python train.py --num_hidden_layers=16 --num_attention_heads=5 --num_key_value_heads=5 --intermediate_size=640 --positions="learned" --qk_norm=false --init_std_qkv=0.0434 --init_std_down=0.0621 --optimizer="muon_hyperball" --lr_head=0.00388 --final_lr_fraction=0.0 --train_tokens=152300000 --dataset="wikipedia_en"
Each number is 128 + 24 x the weight over its row's rms, rounded and kept within 0 to 255. Layers, rows and columns count from 0. Numbers have three digits each. The size before them is the row's rms in percent of the matrix's.

# layer 9 attention key, 160x160, rms 0.0433, rows 109-127, columns 64-95
088:113145134116169103152080114123119126084160110161127117106092147160146106140105127099085133138099
082:071128121126164104168172140117135113146103132141123132090165129139110102111155118121121152139115
083:117155149094121160130162126097135145141158094174151170156119106174140137151123098129116133054127
078:105151096183127137115136173154125144124121103147130118127162084158158141152086106128120142129163
080:159101118161084119144135151128170138096134134070149091127148128140185115121155106113133190098116
078:107143169111083114093147119133116149127135117088104159147140147147093084124155130158151114117100
086:117142093148165130128121116158160090145122165100156143119103116135124187138139154157173109149105
074:150125105176104182071127095144153157135108121132125116124166132103154128118107120127159139117125
085:155099132117118141138136152142061142113115136092156127099147147146117129167133147101109134187132
074:115124088122157142130145146145130104114157109130168140119117161154133093116147108115108113100135
087:155096192116099158110119127137130183138158122133118097119101090133145133122166151110125125134125
082:127117080125156113148148116118063138132148101112131103112144111183112155098128167078123153134130
076:139138119113167155116082114103128098141103135109119099136127112138181111180102123154100143148115
089:178149126103090126141100129145106134125103141121139117129164131140114168099115113121144148107071
080:128114100161141158123107115095125177139148113195089168103176100122137148118092101120106132142112
081:086100104134101139125118152123074133120104098143121126149154102156104178153121096179141112119157
078:111089135110111141157124113125085087116153131114142109108149134128135177104171112126126085106094
083:151141160151164131092171121086116112118130127114156134173132157120143113076151144178086105145136
078:109165125110129150093143128129148108112096124139142151123121157121138169130165101133085078173134
# layer 9 attention query, 160x160, rms 0.0437, rows 110-127, columns 64-95
084:149134148109139129132143129113117138147164136167194119108160139156124088163171132174110152120154
084:134157113112114118098165132131144140157160131135163130173095159175105119124145111113085126094146
073:123104111108115135142098103135151134119137106137151087122131127148160139137136112112118100123123
079:148107184152084157125128122111190130061106151100137145128117163130166131096163097110144158105139
078:135162157104112111106152109108101125118101145143134118149098138112118079116103166131139162115130
084:122129141128125134114138076140129087108166151130137081084142144142153179105181152136132122088110
078:137094105159140164128090106163107192145112128151120106163123101160177116113120101135183150117139
075:162135126117110101169162147092092102118138136150127179104148119118161135152147138139148103131118
079:091152155122117094127127138112129165173159076142139105080115133099157138185110084134115089109132
082:154148157111112178127072149136149164160108087153077161132109108137127166108164103141131134175159
085:148122128091101123189106116126140138109113137127143129168140127144136168161116133148095106111136
079:161128118118126118179115126093166118149128128099119118112116101133168126118150145146064151140129
084:165095156121133146129107066139092106098107154108121117140137102152121130121085106105145133115109
085:118137091108153155106118122106075141125137125147127137151148143118161142172154110091126150133095
082:146116126107159076108137088129133139122150102148098146175136108149100118110131128133125118093150
082:128128117159106174112130145145116103078154141060149119141182131138117125133100144109182159139164
079:126134127154130087141163086109148119101149116148128076098131104120162097157139143113086131161129
075:104111127093144102150148118156091135107126099061159185141152131168134153124128105146125093172099
# layer 9 attention value, 160x160, rms 0.0431, rows 96-118, columns 64-95
098:140105117111137141110164118120169168110120094165105142133166086136121120100155147146159107112077
095:158146150142159138117142081135149145133149178112122140150090121123139131157108122104133172114094
096:154138130183085140143149156147084121168119142125108108141110156163133121055148130106112131109144
100:152077147122112100094110174180116112139144104140083119134095129125126162115148076113155141145145
097:142163147167122157146130131100116100120119139137102171097111129140153175120163147135140134090083
099:141100106127118118151102127128092116096186132158124165128097077137108114152093128061122137120122
099:121121144122124143124133147105086155122125153141090096090157116130150133089157122175150141129135
091:110146140115132098117105139100120142124144135140120136128119120116143120176103172148166136151127
095:136108119140133134154126122150098172127129104130099177101152119111152163131090164192135121153173
100:104141094115141150142123137108154103169121132139108132122105191122089133132125099114112086136137
090:119108116120082127126120157143091091115163114101111110117107136121130141098114137147153089127108
098:125120145169094086104133111144143093140105128148144108084114119172145169108105169125153151175134
108:127128115140112143128118118090121119141118132165131149156143149125067107078155145140114096090109
103:107098155101151154115156128139100157133113143105130117169145114071131131108121122143150143089188
094:119124118117108119129084157129150124119128173159144115114118099120115140127101172175145126150147
097:132127123124112084131149104154129136140116135161127131144083098138155151185163193121097124144163
096:136122154121120125132161141098120135119113110186110153169112081151138149118099135170133145158136
099:128090144124119191163089142103093092157135145092149145144125152091121133125154155155174103148139
098:133081114143125132152135076161149115132106123106167164129076157071113096135117129139133106140129
105:137129102160117143095123143120127130137136128132136115094088137174141118091137102141145160113124
085:144077126095120101134153114114123107126114133123090154175161132170160120150134138108181131111093
095:111163100107110134117100143134207120173193160152149163131081159128158132109160133139122100080135
094:089119147107107162111137115153125145159146129136101092158143114091122125103108138151164133160060
# layer 9 attention output (transposed), 160x160, rms 0.0541, rows 96-118, columns 64-95
086:167117191113155135175085173150121079094132141114121132129093150078082128107138114101095180158143
099:109134089114137131118122164131105125146115110160132147112175105171096108103134136149172115194154
094:160118134050155134130128094108165120085140105145129160116149113104085140142123111139159065150115
094:110165119151132128128175101108098125167132114069164091128110117108135128105087156146123134097106
095:126134112075144122130151128122112161150149101115136114123109129126083130148092114138140108173133
095:127128172135110113138129136155160118156098111097120108191130135119159137082180131156113141124106
090:134138107112149109125116110131136107090147103139140152148155118128114093154054137102098132075109
085:153102121117124148175107163156098124093121139095129150131112108133107155048135121106115116113125
087:082096143147141126095111140129179110139150139165159104124143091149144098184124087110114128157089
092:148162127156156144131128128151098137107117112122141101116144057153141107128103142148144096120099
096:143126121134143147147119093094163137125057126124140166122154143117146132100159090141111161165143
091:113130098138133194155102158115124113161155153164129141128109145135124084165098090185099115117140
099:129135136116155100137161160132133143112147114071112141123109160132189153144117123099143127105136
097:175151105137080067181122129128160122159147104103124138112118163131111134170115123115124113138075
088:102140144158153181135145125123121134156140105140120156127130130153134096135120091093140080142104
091:134114133136154147143102131128140132129147103107137107124146145148110123074089116128131149130141
088:119120109125090158154091095162154133133153148099154134095122163113144150147142117163087105105126
093:161157133135145088113145120145147127084140134171156114101135131133178148124098097106105111121110
092:111172147152156137118095143099162151135158117141146122156192127156132169116123087154135106123132
098:101121133105147127162127087107145143142158089137147109144162094108100107162145140157091140125118
084:126142152160152142104147128156132151111147118133136114115108114052091121084148125102122105128164
089:138103124144168111154148084115081136075115095102096125100167105159123099147147149152173142142163
090:135115116125142130171120127083131151104122114123131143136118107127122152163145095064088122083134